config = dict(
    num_hidden_layers=19,
    hidden_size=128,
    num_attention_heads=4,
    num_key_value_heads=2,
    head_dim=32,
    intermediate_size=512,
    vocab_size=3454,
    hidden_act='gelu',
    norm='layernorm',
    norm_place='pre',
    norm_eps=1e-05,
    positions='alibi',
    qk_norm=False,
    attn_scale=0.177,
    bias='all',
    tie_word_embeddings=True,
    parallel_block=False,
    init='orth',
    init_std_qkv=0.0332,
    init_std_o=0.00539,
    init_std_up=0.0332,
    init_std_down=0.0027,
    optimizer='soap_variant',
    learning_rate=0.00657,
    beta1=0.95,
    beta2=0.98,
    weight_decay=0.024,
    lr_head=0.0054,
    max_grad_norm=1.0,
    warmup_steps=200,
    schedule='wsd',
    decay_fraction=0.385,
    decay_shape='linear',
    final_lr_fraction=0.0,
    batch_tokens=32768,
    max_seq_len=512,
    doc_mask=False,
    train_tokens=195200000,
    max_steps=5958,
    dataset='wikipedia_en',
)
Each number is 128 + 24 x the weight over its row's rms, rounded and kept within 0 to 255. Layers, rows and columns count from 0. The size above them is the row's rms in percent of the matrix's.

# layer 11 MLP up, 512x128, rms 0.345, rows 278-290, columns 0-127
size [ 95 109 100  96 105 101  91  94 105 112  98  95  96]
[[160 144 145 109 130 120 114 157 137 127 143 128 129 179  98  81  90  99 142 117  80 126 111 108 165 109 134 182 125 161 146 154 137  98 169 124 165 125 130  73 150 153 156 132 123 128 166 121 145 118 125 131 155 141 123 139 104 128 134  95 139 144 155  89 150 152 146 101 126 133 121 139 120 166 131 155 153 143  93 123 124 144 164 139  79  74  79 117 113 146 113  89 117 113 105 133 122 137 131 154  96 122  68  83 139 156 119 132 136 138 121 125 147 105 115 113 184 104 140 128 121 106 125 155 129 107 132 163]
 [115 139 115 138 120 119 159 119  90 145 120 103  83 146 113 117 136 111 113  98 144  96 122 163 133 123 149 121 177  77 100  89 147 128 162 169 134 121 103 130  98 163 148 176 144 160 122 111 113  79 113  88 111 131 119  93 132 104  87 139 114 120 120 138 126 122 135 134 132 150 109 134 120 126 101 100 113 134 159 106 104 177 124 108 115 125 116 124 117 171 130 202 174 141 103  95  87 120 150 134  96 103 166 126 133 112 158 114 109  97 101 155  95 160 132 115 133 140 118 141 108 134 131 162 118  88 155 133]
 [117 147 114 169 102 131 100 127 119 129 157 162 151 159 168 142 133 106  76 148 132 143 131 131 150 121 136 154 119 138 161  78 111 126 101 131 135 106 133 148 171 100 137 126 104 109 169 121 130 143 123 111 123 114 159 174  89 137 107 107 147 158 147 116 119 127 152 100 151 168 101 116 119 164 112 102 138 123 101 147  72 154 166 101 100 149 144 101 145 170 114 144 140 117 102 131 127 124 166  89 120 140 140 104 122 170 151  77 144 173 128  99 114 121  80 101 148 127 126 180 100 127 156 128 120 108 135 135]
 [111 155 105 160 124 175  95 133 133 114 123 148 112 117 124 134 131 148 151 102 130 140 116 118  80 164 107 176 141 103 164 123 133 121  99 120 171 119 120 139  98 124 126  70 150 168  98 145  72 123 153 120 136 128 141 118 153  92 113 109 122 148 147 130 122 141 123 158 124 103 125 141 182  99 146 123 116 137  82 160 145 125 154 120 114 112 115 126 132  89 152  97 110 153 151 134 113 144 123 123 151  87 145 170 130 144 146 138 129 127 144 110 133 118  88 125  84  89 125 141 148 172 129 160 162  84 150 191]
 [146 144 122 155 113 154 149 148 102 186  64 101 163 156 143 161 129 111 150 143 124 139 110  76 113 160 128 143 132 128  84 113 125  94 136 133 119 171 151 151 130 100 125 131 152 155 114 142 137 133 132 141 153  76 116 153 147 115 108 149 138  96 116 153 126 165 107 100 117 102 123 138 152 176 128 135 125 133 114 126 159 157 135  75 137 133  75 166 110  94 127 152 107 149 118 151 144 138 160 101 197 121 155  77 118 129 135 143 106 121 128 128 135 106 137 110 117 141 140 132 102 111  83 154 130 113 151 112]
 [141 113 138 112 118 101 109  81 106 129 121  85 128 189 157 108 126  91 171 132 143 172 136 129 125 135 168 145 154 137 156 115 109 106 112 168 135 137 112 153 140 123 125 156 133  90 149 180 134 122 142 111 135 122 122 132 114 119 182 155 122 139  96 169 129  94 126 128  98 105  78 144 162 157 143  84 157 121 132 134 148 129 116 129 130  70 113 163  82 134 137 108 172 149 139 134 138 109 125 131  75 144 112 131 104 144 143 136 165 108 110 138  67 116 127 129 168 143 123 162 132 139 109 132 151 145 119 142]
 [136  79 134 123 160 130 135 139  96 127  90 104 129 130 113 139 164  78 121 181 123 123  92 135 119 110 116 120 130 161 143 116 180 174 134 148 118 171 171 103 169 111 112 126  98  86  98 115 154 140 123 123 117 148 121 142 119 121  89 167 163  79 110 108 142 111 135 130 175 169 120 153 168 125 126 139 125 154 147 128 139 144 146 158 149 141 105 133 101 122 114 131  86 163 135 130 131 134 121  93 157 118 101 145 157 114  83 122 127 138 160 133 102 123 137 129 101 138 133  88 126 150 112  66 128 149  97 144]
 [ 92 132 162 181 127 159  83 164  94 113 101 111 143 164 140 115 152 115 123 136 142 135 146 116  92 102 155 142 137 122 150 113 106 174 164  93 127  84 109 150 111 166  98 126  62 152 157 117 105 131 105 133 124 104  91 146 136 139 125 119 129 108 107 158 137 146 111 140 139 143 124 125 110 166 168 135 123 127 136 119 160 145 137  76 167 111 116 155 131 125 106 100 141 120 128 127 122 179 137 115 110  81 152 143  91 137 116 103  89 144 147 106 140 139 103  83 103 125 100 123 110 130 119 160  98 149 126  86]
 [107 176 147 142 111 123  75 153 152 103 112  71 122 144  90 125 154 152 165 166  99 126 158 109  90 110 130 169 102 131 145 125 127 129 137 101 111 128 139 157 135 158 151 131 147 149 132 158 121 107 120  82 129 123 158 128 165 127 130 154 123 113 111 201 101 153 125 112 120 126 101 109 136 119 139 166 138 136 108 117 136 142  92 142  70 112 115 152 145 146  89 144 129 104 144 145 126 106 128 103  69 118 137 104 125 136 114 104 142 106  85 144 158  94 135 138 157 147 140 150  99 110 153 138  89 101 120 100]
 [106 127 153  91 151 104 132 116 139 105 137 145 115 177 127 115 155 155 126 147 137  92 140 155 104 111 123 112 151 141 122 186 165 160 102 148 144 113 135 162 112 103 111  98 130 126 122 171 102 107 141 129 161 131 145 125 129  63 144 118 113 123 171 173 172 164 145 108 157 114 150  99 112 164 128  90 150 136 128 126 114 168 136 136 119 115 119 166 131 139 150 129 143 137 112 105 140 135 150  85 152 145  91 149  97 130 110 168 136 151 155 117 121 128 151  89 164 111 159 135 112 122  89 123 115  72 107 163]
 [118 106 124 176 134 161 133 151 152 136 127 130 167 119  65 109 124 146 151 149 133 118 138 119 143 139 130 103 155 131 125 130 140 109 140 136 172  98  98 149 104 141  84 112 169 126 109 110 106 107 126 176 143 136 155 116  93 144  91 125 123 124 107  99 153 123 110 100 115 102  75 131 150 170 131 150 144 154 131 140 107 130 144 129 199 116 161 173 122 125 118 118 128 160 113 178 139 101 123 189 135 105 181 125 153 151  98 121 127 110 170 111 126 138 113 121 138 113 125 146 130 160 165 128 102 116 166 127]
 [131 139  99 116  85 105 159 150 127 128 148 156 150 168 130 133 146 136 130 130 119  72 152 145  98 118 100 138 146 160 137 156 125 144 100  69 138  89 129 155 149 121 157 108 121 130 183 143 123 144 140 132 142 134 139 108 108 104 112 123 138 101 126 127  92 130 133 135  88 116 117 171 174 137 132 161  83 115  81  60 135  90 153  82  86 113 144 117 152 136 141 111 105 133 133 155 122 156 117 126 138 177 134 178 134 155 130  99 147 115 145 142 123  90 137 160 135 125 110 144 116 115 161 151  94 150 131 123]
 [157 136 111 172 138 135 112 139 136 150 112 141  99 112 138 100 142 142 120 147 111 119  93 128 163 167 163 138 120 106 145 185 152 112 142 111 166 149 109  81 117 159 119 177 132 136 172 147 109 115 105  88 106 138 180  60 110  72 125 170 105 101 132 125 122 159 141 118 171 137 104 134  86 121 126  93 134 129 129 123 129 122 112 147  80 103 143 103 160 114 129 144 162 136 159 149  96 110 143 130 119 126 175 113 127 157 123 129 132 123 131 128 135 143 147  92 109 106 124 134 164 169 103 154 141 125 122 125]]
# layer 11 MLP down (transposed), 512x128, rms 0.37, rows 278-289, columns 0-127
size [ 82 103  99  83 108 123 101  94 103 106 105  96]
[[113  97 142 122 146 147 143 127  92 157 175 159 109 106 167 139 134 157 125 156 121 105 149 147 129 150 157 102 108 101 150 108 163 129  89 120 148  91 153 140 110 121 156 148 132 157 144 173 136 119 136 109 130 143 131 141 126 126 102 116 136 115 143  75 127 107 159 116 138  83 135  88 160 140 137 121 141 100 150 150 124 130 123 123 118 152 124 165 134  91 157 140 108 138 108 114 105 116 171  81 162 146 154 128 103 104 149 103 158  70 126  95  87 127  99 145 122 144 112 142 136 144 157 179 163  84 137 175]
 [ 53 121 163 103 115 111 127 114 181 127  93 135 165 141 118 131  94 170 165 127 141  86 161  91  82 169  91 115 127  98 128 140 142 126 148 130 103 137  96 148 143  95 123 119 112 139 130 120 122 111 123 130 130 124 129 165 130 134 113  87 114 160  87  94 149 139 131 115 160 185 112 123  96 136 114 123 135 114 121 111 123 123 113 109 153 121  70 114 130 143 123 134 132 129 144 151 125 124 149 141  84 136 129 130 117 132 134  79 180 150 149 128 166 137 122 160 108 182  99 134 132 156 125 138 123 168  96 144]
 [115 137 116 116 118 135  92 121 112 144  93 163 148 136 132 160 137 126 126 119 147 111 145 127 172  88 116 185 112 135 106  99 116 190  88  56 139  84 109 105 133 123 123 117 128  62 171 120 154 159 132 124 127 163 107 112 122 134  82 101 111 138 120 118  95  98 126 142 124 141  92 116 126 121 134 130 130 153 114 125 156 117 170 122 147 144 116 156 140 138 129  83 112 128 154 128 125 133  87 144 105 178 141 137 179 154 166 150 141 155 113 149 109 120 133 163 142 105 135 106  91 124 133 113 115 150 113 151]
 [111 143 156  77 165 138 123 126 146 103 111 115 130 125 149  78 132 130  68 140 119 103 130  97  82 117 102 123 156 149 168 111  85 113  85 101 126 146 140 131 170 114 169 133 126  89 149  87 134 118 125 130 112  87 104 145 100  88 147 113 130 148 108  85 123 111 121  74 138 130 116 107 121 144 150 150 120 143 118 112 126 150  99 134 174 140 156 169  90 128 136 113 157  89 117 106 140 144 128 127 111 133 142 145  85 124 147 175 150 156 161 149 118 134 145 158  98 108 141 162 131 147 104 122 108 102 138 139]
 [111 125 132 165 150 155 107 126 129 115  82 140 111  90 121 115 134  85 126 148 107 156 111 117 137 118 155 143 119 127  85 148 134 133 181 120  98 181 152 112 110 119 128 147 138 155 178 130 110 157 133 107  89 129 167 132 120 107 110 151 148 181 147 114 147 130 143 124 106 115 131 112 155 158 131 132 132 134 101 117 182 144  79 101 137 138 140 137 146  79 131 146 149 142 120 114 149 132 112 122 135 115 181  89  81 126 106 150 108  90 160 174 152 166 105 146 108 120 133 123 124 157 148  99 120 129 150  75]
 [163 127 130 112  70  94 126 121 112 130 121 119 129 139 129 136 107 134 141 114 173  79 139  99 141 121 139 120 122 129 145 177 120 107 150 145 139 140 126 108 109 145  97 102 118  94 154 116 146 107 120 152 122 112  68 147  68 134 162 182 124 124 146 147 112 121 115 143 124 120 134 128 109 111 156 133 162  85 117 132 127 119 143 132 164 124 123 107 104 184 192 113 135 142 113 112 147 126  90 118 109 133 126 152 132 166 138 124 169 111  94 127 114 114 101 125 167 102 149 124 119  96 118  47 118 144 136 171]
 [113 122 130 141  72 138  57 156 121 116 151 138 112 108 131 159 121 171 153 128 112 139 196 132 116 125 114  97  97 132 148 137  88  85 119 127 106 100 140 122 146 154  96  94 131 149  95 131 123 141 156 159  87 152 156 137 130 130 114 137  79 118 119 145 149 120 147  73 108 148 122  95 134 118 169 100 113 130 137 153 133 134 113 109 169 151 132 134 126 131 136 107 125 101 152 103  93 137 142 141 102 101  99  97 179 107 164 112 145 142 137  96 131 106 130 136 130 163 167 120 178 118 125 157 104 132 133 108]
 [156 144 102  93 111 118 184 117 155 132 111 123  94 118 127 118 134 134 119 141  98 109  95  96 131 104 123 120 118  96 119 148 131 147 115 104 116 126 137  72 113 108 128 135 118 107 163 135 194 134 142 124 132 116 155 110 125  88  90 135 152 158 127 109 131 146 134 161 103 111 126 136 129 112 112 161  92 176 121 136  84  66 121 127 127  75 127  90 103  97 180 120 113 121 128  95  95 155 148 104 132 118 112 132  99 130  89 172 143 107 129 125 148 113 133 101 139  81 138  95 137 129 161 109 115 160 167 139]
 [119 137  91 160  84 167 140 149 117 134 115  86 103 132 143 143 122 124 132  75 131 140 176 143 163 150 108 151 112  92 122 111 131 163 140 167 137 152 125 134 112 120  84 192 104 167 149 126  86 110 139 120 112  99  90 127 121 165 130 130  99 110 139 114 165 170 148 159 118 126 114 139  98 110 108 100 149 117 111 134 112 147 106 104 158 125 138 117 167 137  67 121 135 146 151 129 138 135 165 136 114 126 137 144 145 112  98  79 120 123  89 139  78 103 110 105 159 139 114 139 140 124 115  95  94 148 142 111]
 [115 120  92 112  98 153 151 104 156  87 105 120 140 163 114 120 107  98 130 119 150 126 148 133 128 131 119 122 153  65 124 115 140 179 145  89 132  76 117 136  94 157 129 118 174 150 132 185 156 147 114 144 141 129 118 124 124 162 134 154 132 117 154 128 137  80 143 172 134 147 146 120 136 180 140 113 146 133 151 131 144  94 134  92 117 106 135 122 131  94  92 114 138  95 109 139 116 122 109 129  72 130 129 167 145  73 119 162 108 128 170 122 112 160  95 153 136 145 174 124 117 119 147 105 108  98 124 136]
 [138 101 123 129 134 108 132 139 122  88 143 126 150 122 104 142 104 113 140 135 126 124 126 110 133  66 142  63 111 135 177 137 115 134 121 105 142 115 128 113 136 185  92 125 139 115  97 103 123 118  90 111 127 104 120 138  67 132  73 105 120 140 111 137 153 140 101 137 124 143  96 155 125 116  92 129 113 113  85 129 124 129 128 141 160 176 148 154 125 128  86  82 122 133  79 110 131 117 109 179 133 151 123 131 155 167  82 110  85 125 141 150 127 121 104 126 137  89 129 138  75 107 113  96 174 138 139 128]
 [114  96 185 134  90 130 129 160 141  99 133 145 184 103 110 163 143 128 154 160 124 115 165 156 139 108 145 119 151 117 160 121 118 146  87 133 127 112 168 117 172 141 141 105 129 122 158 102 184 104 138 156 120 123 150 134 136 150 138 117 141 119 147 113 109 121 154  77 142 146  89 102 124 155 124 120 144 116 104 111  91 138 184 142 125 120 141 138 163 193 173 111 132 122 158 149 131  90 140  92 158 144 195 119  88 115 137 133 125 108 139 122 138 157 109 141 100 138 124 113 124 143 127 119 132  98 146 132]]